From a checkpoint of a small transformer trained on Wikipedia.
Size: 13 layers, width 256, MLP 1024 GELU, vocabulary 651, 10.3M parameters.
Architecture: learned and rotary positions, biases, untied embeddings, attention and MLP in parallel, capped logits.
Training: a variant of SOAP for these matrices, 231M tokens.
Each number is 128 + 32 x the weight over the matrix's rms, rounded and kept within 0 to 255. Layers, rows and columns count from 0.

# layer 3 MLP down (transposed), 1024x256, rms 0.105, rows 467-519, columns 192-255
[[156  72 147 129  85 127  68 131  90  92 154 110 153 158 120 105 184 135  81 197 151 138 180 171 134 105 175 168 103 102 147 160 157 150 204  76 109 155  65 129 160 112 104 138 104  67 168  81 134 163 135 165 121  70 129 127 147 133 124 177 158 101 186 142]
 [132 129 113 141  79 163 138 203 150 174 107 131 187  74  92  89 180 112 127  66  76 108 105 112 176  79 131 130 128 120 145  60 190 121 148 140 248 141  81 105  65  99 133 177 141 155 124 135 120 111 156 216 161 196 192  98 167 146 140  65 155 105 138 181]
 [107 128  68 109 130 133 115 128 118 154 127 122 138  96 123 183  96 118 127 136  98 125 146 132 112  72 150 129 122 152 117 101 129  94 100 154 176 167  66 161 115 111 155 118 117 105 140  87  86 171 157 122 108 193 130 142 152 188 112 145 123 143 116 113]
 [163 166 143  61 142 163 152 160  91  95 145 126  64 124 144 133 134 157 122 155 122 185 158 121 107 108 149 127 137 100 133  85  67  74 123  88  51 151 146 133 165  90 129 121 151 128  92 164 137 147 163 130  97 130 178 184 103 144  95 116  99 114  82 125]
 [144  86 108 113  78 165 168 142 173 155 158 196 103 155 126 151  93 140  59 116 130 127 116  91 145 102  68 148 136  99 151 212 135 143  96 132  97 139 142 150 160 162 109  91 136 214 109 136 158 130 160  87 117 115 115 107  69 136 119 134 109 138  99 133]
 [104 134  82 171 115 141 124 212 127 123  99 150 152 129 148 122 141 165 103 141 128 176 150  97 116  96  88 145 109 113 192 231 135 112 117  39 159 149 157  96 127 100 185 187 134 103 192 118 120 139 101 151 107 139  88 159 142 152 180 146 157 174 137 140]
 [155 142 141  92 108 128 115 116 127 133 122 119 158 146 149  89 143 132 146 151 129 130  82 112  64 133 102 112 142 125 121  96 176 136  78 122  79 112 138 150 118 135  85 148 130 120  95 146 101 135 134 108 129  18 201 172 117 159 146 160 120  98  88 205]
 [ 92 177 113 194 105 143 119 103 133 153 148 117 106 163 115 114  88 111 130 101  89 122  98  84 171 135 131 109 160 136 189  93 189 125 105  85  47 173 106 184  99 105 151  57 177 161  89 143 120 117 176  94 109 159 110 129 146  85 102 156 140 141 106 126]
 [105 110 128 134  98 172 145 138 134 138 148 152 128 177  78 131 119 150 149 184 141 184 114 119 137 132 161 100 133 133 128  69 140 148 145 160  62 129 109 157 107 183 186 115 102 152 129 131 163 172 112 125 104 134  91  99 112  95  82 162 116 113 120 145]
 [113 177 139 140 141  95 159 110 104 100 121  93 139 135 118 113 104 129 152 157 112 124  95 183 183  99 143 158 106 128 103  98  89  78 170 147 129 110 107 128 120 119 111  95 177  86 166 171 139 119 210 110 125 129 109 156 109 133 122 133 135 181 181  69]
 [121 113  85 144 119 120 172 113 149 117 128 149 122 160 186 104 153 146  79 127  46 100 110  80  59 131 120 100 175  68 114 121 118 115 121 159 158 116 158 123  77 149 111 102 149 101  94 147 124  98 103 117 100 118 104 181  98 103  91 164 142 177 127  58]
 [ 95 122 108 192  79 160  85  94  95  92  60  76 110 154 110 145  88 131 128 141 103  87 134 154  77  99 151  85  92  70  72 128 151 136 168 138 119  94  99 140 101 123  95 151  78 228 120  93 140 137 141 108 138 184  65 190  46 128 108 134 130 106 110 120]
 [190 118 151 125 108 125 135 108 104 122 128 105  77 117 134  86 140 160 136 161 131 134  83 104 160 137 110  80 142 142 147 111 127 163 145  98 118 126  54  96  70 149  75 139 138 123 124 158 144 158 130 122 133 215 167 170 120  93  58 131 140 115  75  99]
 [154  99 156 127 115 161  71 140 102  89  99 170 114  76 126 138 112 123 131 114  92 152 171 165  47 145  88 169  93 129  88  45 106  72 128  51 179  85 186 143 137  85 124 139 122 148  56 154 128 155  37  82 137 138 173 162 141  88 110  98  98 168  98 142]
 [120  89 110 156 155 111  97 121 101 132 150 130  59 186 113 111 161  59  87 149 146 174 143  92 111 203 135 100 109 123 102  81  99 142 142 131 128  95  66 184 128  82 106 114  68  92 110 142  93 100  80 118 135 124 104 140 132 126 149 121 167 133 147 144]
 [119 166  91 125 134 162 102  98  95 129 131 149 174  95  88 151 158 159 119 222 127 122 106 100  88 108 100 117 141 116 112 107  71 101 126 136   0 143 169 140 127 131 131 120 119 164 108 145 133 160 152 124  98  40 109 154 122 217 108 123 133 167 106 130]
 [152 119 145  77  78 165 119 120 128 120 120 103 151 113 178  85 142 123 128 158 112 124 149 123  93 148  88 123 135 140  68 128 144 133  79 140  38  76 153 146 119 137 123 170 126 135 122 123  82 105  92  92  88   3 140 146 119 168 148 147 151  98 121 121]
 [151 146 170  97 104 110  85 132 160 115 115 180  88 144 157  77 108 147 144 139 170 104 108 147  97  96 102 192 136  62 126 141 102 122  85 108 187 129 154  88 129 120 136 145 126  44 137 112 125  96 114 148 143 144 118 120 120 180 121  85 108 132 134 138]
 [145  78 176 118 100 104 119 137 112 106 188 130 125 213 117 185 140  96  94 191 152 133 145 189  97 168 131 130 110 142 163 153 139 104 161  79 171 158 152  78 189 144  99 119 220 112  99  56 138 141  92 111 145 158 130 146 145 125  69  99  67  99  76 101]
 [132 142 149 123  81 124  38 122 119 153 152 131 132 137 131 107 102 155 110 121  80  85  94  82 179 113 153 135 169  77  80 120 149 114 158  98 167 157 113 141 164 182 136  94 125 152 108  95 117 128 128 145 107 128 137 173 122 132 115 124 132 119 130 133]
 [175 120 175  98  83 135 159 128 100 106  88 103 178 139 150  95 102 118 164 125 127 123 135 134 166 158 144 151 150 111 142 110 146 115  79 128 116 104 115 156 125 120 150 156 141 124 124 122 108 175 145 187 100  47 118 142 127  94 103 125 147 139 112 148]
 [ 90 126 110 103 108 158 139 101 103 124  95 135 183 155 143 130 156 140 132 195 112 155 169 151 104 135  89 117 181 126 114 121 153 124 153 132  23 155 137 160 118 173 158 118 151 126 215 148 152  85 133 101 101  89 154  98  56 126 195 146 102 134 110 108]
 [ 96 133 139 128 116 145 136 134 107 141 103 139 125 147 183 131 174  86 133 250 141 169 151 102 152 100  80 109 150 142 170 104  97 141 144 118   0 168 182 126 125 132 141 115 145  94 151 157 162 115 142  92 101 135 181 155 137 169 116 127 154 154  90 105]
 [136 133  92 145 142  83 175  89 149 137 168 163 123 176  81 123  84 105 233 143 134 154 153 131 150 166 138 120  92  82  73 148 154 180 152 152  83 121 111 119 169  66 182 122 114 137 172 152 165 190 126  74 189 193  99 115 111 142 108 125  89 131  73 185]
 [155 101 159  92 152 135  85 135  86 131 109 157  96 150 142 142 124 136 132 206 123  77 144 161  63  84 193  79 152 104  87  89 105  97 177 164 128  91 101 101 127  85 146  67 165 135 115 126 116 154 166 133 146 112  93 129 118 170 121 136 150 122 134  93]
 [193 101 111 181 123 167 113 118 185 129 115 169 130 113 114 103 166 133 144 146 139 174 167 144 158 109 210 140 186 131 116 174 158 115  90 135 166 159 129 146  98 123 149 118 130 161 162 189 144 106 162 162 120  64 141 109 135  61  92 175 126 111 116 106]
 [100 124 138 112 156 190 128 154 102 119 119 148 135 107 127 188 128 187 126 105  90  64 166 115  97  92  82 158 106 115 113 135  61 173 169 137 103 119 100 138  94 118  81 142 157 105 149 245 113 157 143  95  91 149 149 161 158 110 114 170 123 121 110 101]
 [ 61 141 148 150  44 136 187 152 133 140 107  80 103 122 170  81 117  89 143 168 122 158 136 110  69 126 129  98 156 232 149 146 176  81 120 123  96  75 101 114 100 147 160 202 171 158 173 138 125 131 126  92 130 122 117 199  89  54 148 110 116 181 122 137]
 [ 91  97 138 116 135  79 137 111 108 160 157  99 154 112  83 134  88 153 174 186 136 162 161  98 127 164 165 162  56 189  94 137 131 114  99 144  99 112  99 157 155 188 163 140 131 107 189 165 133  62  73 163 144 125 139 149  80 102 102 135 134  98  88 128]
 [130 104  74 119 168 161 138 153 155  91 118 170  97 125 165 161  84 160 176  98 156 182 117 155 144  91 163 127 110 150 142 164 151 171 142 172 178 139 153 131 109 119  75  88 118 141 129  97 177  95 143 109 145 171 123 133  87  92 101 105 178 130 113 133]
 [ 80 150 124 158 144 154  78  98 105 128 138 118 124 124 183 142 140 118  77 171 102 111 104 142 106  86 163 109 145 104 205  77 140 136  97 141 189 178  93 121  60 116 143 156 146 123 102 201 116  51 123  95 179 147 143 122  89 137 135 130 124 124 153 126]
 [130  81 135  94 128 142 127 118 159 130  95 162 100 162 127 164 173 115 121  46 181 125  86 118 184 101  67 103 163 115 229 170  72 198 110  88 149  80 105 125 116 121 120 127 145 132 155 151 131  80 146 137 127 122  98  60 114 111 159 132 127 111 143  96]
 [129  97 127 119 119 108 114  14 151 132 157 131 120 156  52 180 128 169 164 152 149 170 133 114 122 159  57 137 137 115 101 179 150 180 102 193 195 131 164 107 107 108 151 102 102 209 104  97  66 148 139 121 160 214 180 145 161 154 156  66 125 100 140 123]
 [ 94 121 107 126 132 128 138 129 157 142 156 148 121  94 149 117  90  93 119  87 151 184 171 138 151 131 146 129 179 147  97 128 122 170 104 198 142 140 191 134 195 167 134 182  87 147 141 166 173  83 144 169 141 126 109 108  91  76 156 125 170 130 125 105]
 [113 154  94 167 176  84  94 136 155 144 116  98 127 107 120 116 128 184 148 124  96 179 179 122 107 132 166  76  95 112  70 105 168 130  75  81 135 102  89 116 126 158 110 137 113 144 146 137 146 123 112 113 159 146 167  95 103 130 143 152 124 139  81 174]
 [137  78 163 101 158 200 138 105 121 200 120 143  93 167  57  92 137 158 159  81 117 170 193 139 117 135 118 141 169  60  94 170 135 140 131 138 164 143  72  95 105 129 116 130 162 159 123  88 123  88 131 144 120 184 148  85 183 161  91 184 136 208 139 112]
 [ 86 128 177 148  98 141 156  92 119 137 117 111 144 144  76 101 140  64 121 119  74  93  85 172 140 127 140 181 176  96 123  89 104 128  94 107 144 106  35 143 129  87 109 103 129 148 133 126 129 109 127 131 116 158 149 103 127 140 155 143 126 181 141 157]
 [ 79  60 119 121 119 142  71 121 134 136 118 155 138 100 127 109  75 128 118  82  85 194 157 130 102 157 118 147 113 142 136 130 118 145 134 104 125 125  73 131 116 213 172  66  93 125 130  65 166 123 162 186 165 180 155  69 153 142 163 109 146 126 132 159]
 [ 90 184  77  77 141 180  92 154  94 128  85 135 130  78 125 102  77 190 120 100  93 142 154 108 124 137 139 160 168  80 174 149 147 131 127 138 117 101 169 130 135 157  81 101 113 136  75  93 155 153 143 116 160 177 149 116 111 110  95 146 161 147  99 108]
 [114  97  89 119  84 141 124  79 112 134 163 115 188 152 122 199  91 185 137 126 166 132  99 116 136 155 112 128 129 117 141 116  77 158  93  84 152  99 136  94 157 120 134 105 174 157 172 154 145 146 188  99 166 125 177 126 164 140  82 102 110 146 140 161]
 [166 156  80 155 158 152 120 147  37 156  83 136 171 136 129 138  92 130 121 170 167 113 132 165 137 126  67  94 111 109 140 127 111 132  89  81 154 123 126  90 129 118  94 137 119  99 202 141 130 147 180 113 155 154 131 102 130 132 117 119 125 150 129 133]
 [ 77 181 141 155 114 172 132  85 162 156 106 127 180 126  82  69 156 175 136 154 134  76 112  88 130 153 144 149 148  68 150 104  89 152 143 136 154  74  86 114 125 111 209 110 111  76 127 201  54 157 149 113 147 115 140 115 160 191 103 120 143 154 205 160]
 [ 79 169 139 133 116 165 229 151 150 125 145 131  88 133  94 133 179  61 131 140 149 121 137  84 196  84 143 132 137 135 124  76 110 140 121 105 149  80  89 149 143 170 159 127 128 122 249 145 154 148 188 143 142 106 131 176 135 181  88  56 120 125 124 123]
 [ 88  68 114 120  95 151  75 112 176 194  96 109 127 105 121 131 143  85 117 129 128 121 150 143 127 148 106 119  77 146 117 159 142 173 163 164 146 136  82 128 113 150 158 129 130 163  71 129 194 121 123 198 103 116 118 194 111 155 154 203 125 141 161  65]
 [145 146 145 101 104 162 106 155 164 118 111 184 102 101 149 130  96 130 126 147 206 121  53 161 148 173 173  79  95 126 188 120  95  84 179  98 164 122 113 136  96 144 144  85  76 130 110  56 106 205 131 114 152 197 182 108  81 103 135 136 131 131 148  73]
 [130 167 103 162 144 111 138 144 136 150 130 125  88 121 139 146 104 158  92 148 117 123 116 137 110 156 103  86 134 159 103 180 158 195 140 149 132 161  92 144 163 112 148 115  97  88 120 121 204  93 113  86 115 148 123 109 143 122  96  97 132 170 114  91]
 [163 139 175 147  71  81 103 131 135 131 117 127 107  91 157 127 118 132 153 178 159 150 146 105  72 101  71 148 111 155  82 116 172 122 142 120 107  92  28  66 165 142  88  87  85 121  76 122 141 179 109 166  95 119 108 100 122 167  81 156 165 142 109 173]
 [129 145 132 140 122 163 135 170  78 128 133 123 150 137 143 146 150 108 172 102 149 153 156  95 146  99 135 133 122 128 108 188 160 107 156  96 113 112  84  86 151 131  96  70  98  91 153  93  96  85 132 108  81  73 135 186 135 136  93 125  96 147 162  88]
 [126 139 179 110 126 121 140 176  83 137 135 133 122 114 128 111 111 127 149 204 117 103 143  93 109  93 108 139  82 157 115 144 138 158 150  49   0  92  66  99 127 108 120 132 125 125 152 123 226 151 143 132 134 117 129 180 114 151 109 108 126 121 158 148]
 [146 101 187 140  74 146 146 101 119  76 144 129 148  75 149 124 204 128  86 186 150 138  38  73 161 131 126 142 104  79 132 130 105 106 134 141  94 112 129 130 185 125 132 200 119 108 142  68 121  95 136 152 128  18 170 134  89 178 152 138 125 134 161 125]
 [143 121 151  72 139  82 172 131 142 115 140 101  52  82 133  97  94 112 141 127 105 134 123 173 142 170 150  65 128 114 140 158 142 129 197  93 194  98 120 155 121 137 108 114  86 149 214 110 114 130 154 135 108 153  29 152 117  89 100  94 118 113 116  91]
 [108 168 117 128 163  83  96  80 159 128 123 166 148 124 162 140 169 105 102  98 165  82 135  81 145 138  83  91  93  28 121 137  44 215  85  62 208  50 145 129  99  91 150 156 135 118 121  95 146 207 125 163  88  60  89 162 159 177 107 108  87 106 132 116]
 [132 116 139  98 112 203 117 119 153 123 127 113 142 135  91 132  88 172 111 178 141  79 137 113 119 133 197 133 135 165  97 177 131  93 136 110 144 121 145 112 130 119  93  63 120 144  98  74 139 119  81 113 137 163 114 121 113 142 131 137 107 112 110 172]]
# layer 3 MLP up, 1024x256, rms 0.133, rows 468-519, columns 192-255
[[158 128 161 106 122 137 125 174 147 102 146  96 156 137 109 130 154 212  72 132 155 158 147 129 115 164  90 124  70 227 172 151 208 146 109 122 143  76 155  93 160  92 132 124 166 155  89 173 121 102 171 136 123 157 142  49 170  91 141 139  95 136 105 110]
 [165 163 132 139 168  98 150  90 134 129 134  93 144 134 151 159 124 132  97 159 113 126  83  71 152 118 170 105 213  80 120 151 130 159 146 159 185 160 112 175 105 107 164 162 103 116 191 146 137  77  94 108 135 114 128 150 122 167 124 130 104 138  98 131]
 [133  80 146 111 147 133  42 154 133 152 114 104  57 138 141  99 113 192 135  92 128 171 119  95 133  93 115 125 133 115 142 105 142  65 110 115 141 142 228 114 113 104  74  98 152 156 114  82 141 132 130 139 142 146  71 197 143 142 114 141 116  70 112 190]
 [116 130 152 198 124 182 108  96 167 157 129 110 188 124 193 176 124 122 208 100 113 167 129 127 108 129 107 104 151 160  85  74 125 156  82  89 159 105 146 113 143  77 138 122 132 126 171 172 149 170 147 180 140 130 104 135 154 132 143 154 155 123  90  94]
 [112 188 128  74 166  59 162  99 127 124 125 139  97 119  83 156 147  92 162 117 160  35 119 190 120 170 169 107 141 126 127  73  98 180 114 110 125 139  89 164 163 201 135 119  71 147 112 143 110  96 145  83 123  97 175 155 113 181 107 119 122 120 178 110]
 [ 77 161 166 187 132 127 123 136  96 171  97 142 141 153 136 143 155 138 145 100 143 121 116 124 161  98 124 111 166 116  76 174 179 131 126 129 126 131 163 125 133 160 104 104  79 108 122  76 139  90 125  85  93  60 157 150  82 108 141 132  91 135 128 147]
 [139 152 135  86 203 100 151 101 157  95 105 134 125  56 126 172 113 105 141 146 139  98 194 159  73 144  94  90 137 101 126 140  91  92 111 181 130 162 140 133 103 119 102 151 121 100 125  80  54 166 115 134 115 141 160 167  80 150 129 151  78 167 145 116]
 [ 85 122 110 146 143 132  81 132  87 131  90 164  75 153 133 104 153 189 146 128 120 149 158  65 156 126 106 122 120 172 111 156 119 100 157  90  95 122 143 163 212 128 150 132 130  68 136 134 132 110 105 111 159 159  84 157 154 141  64 106 108 186  68 122]
 [143 118  86 123  96  50 141 122 122 126 132 140 129 125 163 145 108 178 178 114 128 114 123 160 131 142 161 119 125 150 117  89 116 148 113  79 110 141 128 179 115  99 187 121 122 128 126 144 156 156 120 166 143 146 130  87 113 102 107 150 198 129 166  89]
 [175 143 151 130 162 115 125 106 128 119 123 157 119 195 124 119 128  96 147 103 133 102 110 143 138 131 114 146 139 102  87 140 148 164 129 153 132 175 174 125 121 120 106 169 143 135 141 130 101 142 131 126 152 102 111 147 168 138  75  79 105 154 158 147]
 [115 143 147 125 110 100 128 124 134 190  76 160 103 175  72 176 110  88 141  86 146 141 126 128  65 192 180  62 158 165 150 220 135 129 112 112 139 138 155 112 159 133 218  76 116 105  70 159 154 127  91 136 138 109 135  96 188 114 164 102 153 137 100 134]
 [185 141 168 141 168  87 170 159 180 156 142 173 151  60 121 145 138 149 116  77 112 132 177  80  93  46  86 159 105 170  55 174 108  50 127 105 123 105  78 147 140 117 170 125 118 101 166  56 122 133  95 103 143 151 140 120 152 119 155 134 169 140 102 151]
 [102 177 177 127 154 110 115 170 129  67 191 208  60  49 128 155 148 122 160  83  88 147 177  52 111 102 169  89 187 139  84 107  85 137 198  86 101 104 144 145 168 114 102 164 154 121 137 129 129  89 129 159 147 151 174 152 147 106 107 126 127 164  87  69]
 [109 120 117 114 105 154 197 131 142 126  99 175 141 144 128 129 153  94 150 126 109 145 187 103 146 190 139  61  81 198 114 134  61 135 153 151 168 116 172 120 158 125 156 132 122 129 104 118 136 160 114 105 117  67 113 106 116 151 127 161 113 143 204  60]
 [137 179 126 134 158 142 164 127  75 119  43 147 107 110 141 205 136 193 113 119 115 119 163 133 153  94 122 158 144  97 137 122 108  94 152 148  72 187 124 173 179 135 198 173  76 204 157 125 174  97 152 131 115 129 145 134 112 148  55  93 114 144 101 136]
 [ 83 125 124 147 133 128 123 143  93 117 100  95 128 114 191  77 116 150 159 100 140 119 118 143 139  97  86 142 113  94 160 119 194 112 193 140 101 116 143 104 160 132 121  90 113 119 141 109 153 127 106 115 129  96 143 162 100 103 146 150 110 124 100 130]
 [ 93 132 115 142 133 148 132 154 123 112 168 157 160 169 109 124  54 153  66  90 171 178 105 149 170 112 187  89 138  81 114 110 107  66 103  75  73 166 139 165 127 122 147 157  93 132 121  91 154 164 137 131 167  82 184  91 110 118 177 111  99 195 144 168]
 [ 97  96 103 120 146 135 116 147 120 131 152  97 117 164 128 133  98 134 111  93 153 129 148 163 147 137  64 126 100 113 100 129 200  90 142 148 149 130 112 119 105 147 123  92 175 145 139 143 127  93  65 127  67 147 117  83  59 101 124 103 102 139 121 166]
 [ 99 115  95 111 159 168 112 134 162 112  93 167 133 128  78 128  76 113  87 120  82 151 132 150 151  89  95 110  94 139 139 156 161 113 104 128  93  94 175 144 133 123 122 135  99  94 164  94 144  70 133 172 163 185 197 145 157  87  69 125 168  70 124 137]
 [ 95 142 136 131 138 122 189 170 117 186 131  69 133  88 168 105 115 135  68 121 135  75 108 144 116 187 149 142 148 127  87 107 146 130 147 149 160 182  79 174 145 146 135 110 119 100 102 112 146 100 121 132  97 174 100 146 100  91 146 105 112  79 127 128]
 [116 101  75 133 149  97 146 150 117 123 122 124  75 157 116 124 105  98 160 114 149 134  70  99 157 124  98  89 118 122 114 130 118 177 116  75 119 118 136 153 211  80  93 104  92 150 103 146  68 187 118 180 108 125 132 193 197 157  83 113 176 111 119 107]
 [109 116 185 118 116 112 194  77 132 115  85 189 141  87 152 186  64 147  68 114 127 118 131  97 129 160  87 121 133 173  38  92 130 152 129  60  85 116  90 183 172 152 132 171 148 141  93 142  69 152 118 165 108 151 144 132  78 180 113 134 143 106 142 138]
 [151 161 123 155 139 101 176 152  83 112 155 104 132 110 108 171 109 116 116 112 137  72  81 113 183 114 124 132 141 190 147 172  98 158 121 158 140 113 137  95  89 141 119 113 124  91  52 152 138 152 123 115 196 128 136  98 107 152 161 171  85 122 136 179]
 [126  92 132 151 133 124 102 114 116 131  73 130 117  93 171 119  84 143 134  98 133 125  73 132 158 148 129 148 145 159 165 122 153 132 130 115 105 138 138 196 157 121 143 122 142 176 148 116 142 107 117 157  88 118 104 111 112 101 166  87 128 154  87 168]
 [ 97 142 145 149  81 131 162 117 153  87 163 162 128  95 140 145 121  83 124 116 122  97 103  95 171 140 117 120 114 155 125 136 100 133  95 123 119  80 114 183 137 140  79  82 134 120 186 208 163 144 152  92 165 156 197  98 151 118 132 114 154  86 136 122]
 [173 161  72  81 100 139  92 139 149  86 160 107 162 132 124 176 102 103 179 103 152 128 148 112 108 181 131 165 157 143 119 154 164 114 179 141 128 153 131 145 120 120 146 196 154 134 182 128 157 114  96 110 111 162  89  82  51 124  43 129 122 154 189 111]
 [110 141 152  99 151 169  99 159 146 117 124 103 167 147  94 154 102 109 176 129 132 146 136 103 134 124  46 107  76 174 138 181 163 141 207 168 184 134 117 139 121 129 152  78 120 112 157 112 103  94 124 127 143 112 114 145 162 134 148 101 140 121 103 217]
 [ 72 141 130 127 168 141 173 184 139 127 119 133 138 121 143 113 110 114 105 129 181 109 130  94 137 135 105 112 184 117 194 140 128  91 142 132 143  98  96 145 127 170 116 125 157 163 115 127 116 107 142 132 106 170 110 182 106 126 125 106 184 158 179 170]
 [147 180 171 133 162 152 127 109 171 143 107 127 150 141 127 113  88  81 127 117 152 163 127 115 100 105 104 114 183 145 145 150 125 120 131 116 107 128 170 128 129 115 152 184 183 166 157 152  92  63 149 175  92 175 150 114 169  49 162 170 106 111  99 161]
 [109 140 128 174  90 108 102 104 105  92 147 150 136 116 136 140 167  54  97  94 116 150  94 111  95  73 117 103 159 125 126 108 124 117 160  45 133 147 104 165 140 119 105 127  89  69 161 129  98 119  90 141 145 128 125 195 116 110 125 112 105 160  99 184]
 [ 83 146 159 183  99 125 157 180  87 130 141 117  93  67 114 154 109 117  73 134 147 122 121 123 128 160 110 123 163 150  81 132  95  77 137 184 143 177 154 148 163  78  97 147 127 118 178 130 104 170 120  20 154 133 157  55 165 112  69  87 224 128 149  80]
 [126 149  54 162  84 147 176 178 124 111 104  42 136 160 128 149 198 126 125 110 109  98 126 113 160 135 121 177 181 120 126 159 173 114 118 194  93 104 146 165 137  95 107 103 182 144 139 176  75 101 137 176  84 140 187 126 132 155 109  68 142  74  89 211]
 [103 131 142 143 110 157 111 112 162 161 149 123 114 176 130 163 176 125 129 158 139 103 117  83 121  99  69  99 130 101 156 156 159 147 153 131 157 151 162 123 122  58 165  99 119 152 184 145 148 109 131  99 118 174 158 183 176 172  95 150 120 139 153 166]
 [ 99 166 123 161 143 134  72 113 127 143 108 116 157 116 151 127 151 169 100  52 154 160  87  73  85 135 108 143 150  83 146 126 176  89 111 194 119 119 150 109 117 133 134 106  99  89 155 150 155  92 139 130  57 144  79  85 116 124 162 113  74  96 139  99]
 [153 131 136 159 160 110 171  63 134 126 150 150 151 170 135 137 126 120 182  71 158 124 146 110 121 116 134 120 107 166 132 113  75 117 194 133 139 131 148 172 104  74 121 152 113 105 184 129 200 130 109 155  94  78 134 148 143 153 139 163 114 136 138  76]
 [137 127  75 125 121 151  93  92 106 125 127 134 109 127 135 110 112 140 150 159 113 159 209 110 147 102 153 135 127 209  78  78 155 138 117 122 175 142 143 101 116 151 153 118 131  61 159 131  97 156 146 155 160 179 154  76 140  86  74 143 153 116 160 124]
 [114 162 176 110 113 161 157  92 158 168 168 143  92  94 142 189 126 141 135 143 169 106 144 164 112 213 122 151 155  98 180  92 170  79  95 104 150 134  84 144 159 110 137 140 136 120 121 140 114  67 106 156  95  78 100 189 127  83 156 129 151 140 119 145]
 [169  39 217 168  95  93  93 173 153 119 182 126 189 122 135 159 165 107 145 143 168 120 131 149 161 114 147  95 127 221 112 137 100 160  92 175 111 143 150 204 133 134 145 168 108 115 129 153 142  95 134 131  68  97 136 126 121 108 174 121  79 146 124 136]
 [119 142 114 142 135  92 200 111 175 135  57  35 151 138 173 156 148 119 121 140 104  71 127 145 185 148 101 144 131  68 163 123 111 110 119 145  74 140  95 179 177 163 151 168 170 112 129 162 137 166 110 132 151 146 116 154 104 155  98 166  84 119  83 148]
 [141 123 175 148  97 178 124 140 128  79 152 149 122 149 104 155 139 116 107 104 115 157 126 107 112 194 134 150  52 179  65 144  86 154 116 109 105  82 155 172 109 120 138 160  75 193 126  83 130  73 178 101 178 132  69  56 154 103 154 120  64 117 105 153]
 [143 149 124 116 167 144 146 123 150 144 108  62 128 112  69 107 107 117 151 165 104 137 120 120 170 149 128 148 157 150 159  94 143 108 100 144  96  77 139 135 124 116 115 138 128  74 141 141 138 146 110 153 160 112 176  92 197  89 115 105 151 176 106 134]
 [114  95 159 139 121 127 170 104 120 147 179 115 174 130  87 112 124 176 163 136 120 110 126  99 116 150 157 119 152 168 120  91  80 127 122 124 136 148 154 173 106 117  89 146  89 120  82 142  92  78 137  77  48 109 114 106 129 129  97 142  83 149 122  94]
 [ 80 137  91 176 119 117 118 159 107 156 110 201 155  98 158 150 156 151 102 154 157  91 108 193 153 146 127 113 102 100 142 115  97 154 137 131 153  98 104 125 185 182 143 112 167  85 147 120 111  98 139 118  94 183  83 123  74 148  77 145 179 162 118 136]
 [134 127 103 122 123 134  93 141 150 106 137 163 134 108 133 123  87 143 135 114 124  96 115 143 144 182  93  78 124 141 127 139 166 146 136 133 158 144 223 136  79 125 111 142  86 113  89  92  59 128 144 152 101 201 108 133 144  87 118 134  76 126 155 124]
 [140 136  92  96 129  81 119 115 105 170  56  95 116 132  93 152 129 128 137 104 181 126 134 140 148 132 168 132 119 113 147 136 185 151  94 154 100 163 159 165 145 157 130 135 161 134 190  69 168 192 152 121  78 132 169 109 137 171 119 216 128  75 170 144]
 [154 123 152 140 109 151 131 181 128 184 118 131 135  58 228 100 184 145  91 101 126 150 115 158 132 102 131 143 154 111  47 171 189 142 227  87 132 153 151  81 153 171 133 162 145 114  92  71  98 104 113 148 131 145  66 119 129 115 168 125 140  51 102 151]
 [128 111  82 146 109  20  82 128 114 151 155 121 180 119 132 148 133  94 126  98 111 233 133 131 127 132  87 123 195  75 163 102 157 108 116 115 177 171 130  74 142  66 150 104 124 158 139 145  86 120 140 142 132 123 154 120 112 170 132  92 138 153 177 127]
 [113 166  46  98 141 154  80 123 182 138 112 153 118 156 139 105 138 172 120 121 126 164 101 101 196 121  88 166 113 116 140 163 189  71 128 157 145 169 128 129 179 162  91 124 117 124 100 103 126 139 146 164 142 161 149 112 120 130 113 145 125 152 118 100]
 [162 150  88 154 139  56  90 129 148 127 110 115  96  92 178 128 117 196 131 131 163 146  57 121 122 143  90  93  79 105 111 133 128 111 114 100 121 157  71 117 181  88 144 146 147 135 121 152 164 118 118  99 144 128 108  90  50 148 140  98 152 102 105  78]
 [ 81 115 151 116 106 128 122 102 112 168 149 155 116 132  54 135 120 143 120 143 102  89 146  52  98 142 122 136 160 103 151 176  70 118 105 178 140 146 168 161 131 118  99  70 140 109 148 151 172 144 120 130  69 129 186 191 105  54 117 113 109 151 108 135]
 [115 149  83 153 172  96 147  79 155 120  46 145 130 121 101 139 192 127 105  71  44  89  93 119 146 109 138  83  71  70 163 130 109 145 170 112 203 147 105 181 122 123 152 155 107 117 111 169 100 114 135 155 133  59  61 164  46 162 159 151  91  90 187 111]
 [154 139 158 163 167 139 165 115 143 144 145 112  82 151 139 105 123 128 180 148 135 160 145 137  96 163 168 142 102 104 172 148 134 105 121 170 138 142 142 133 119  79 155 157  90 127  96 146 111 140 182 168  73 155 121 135 153 167 102  92 180 128 156 137]]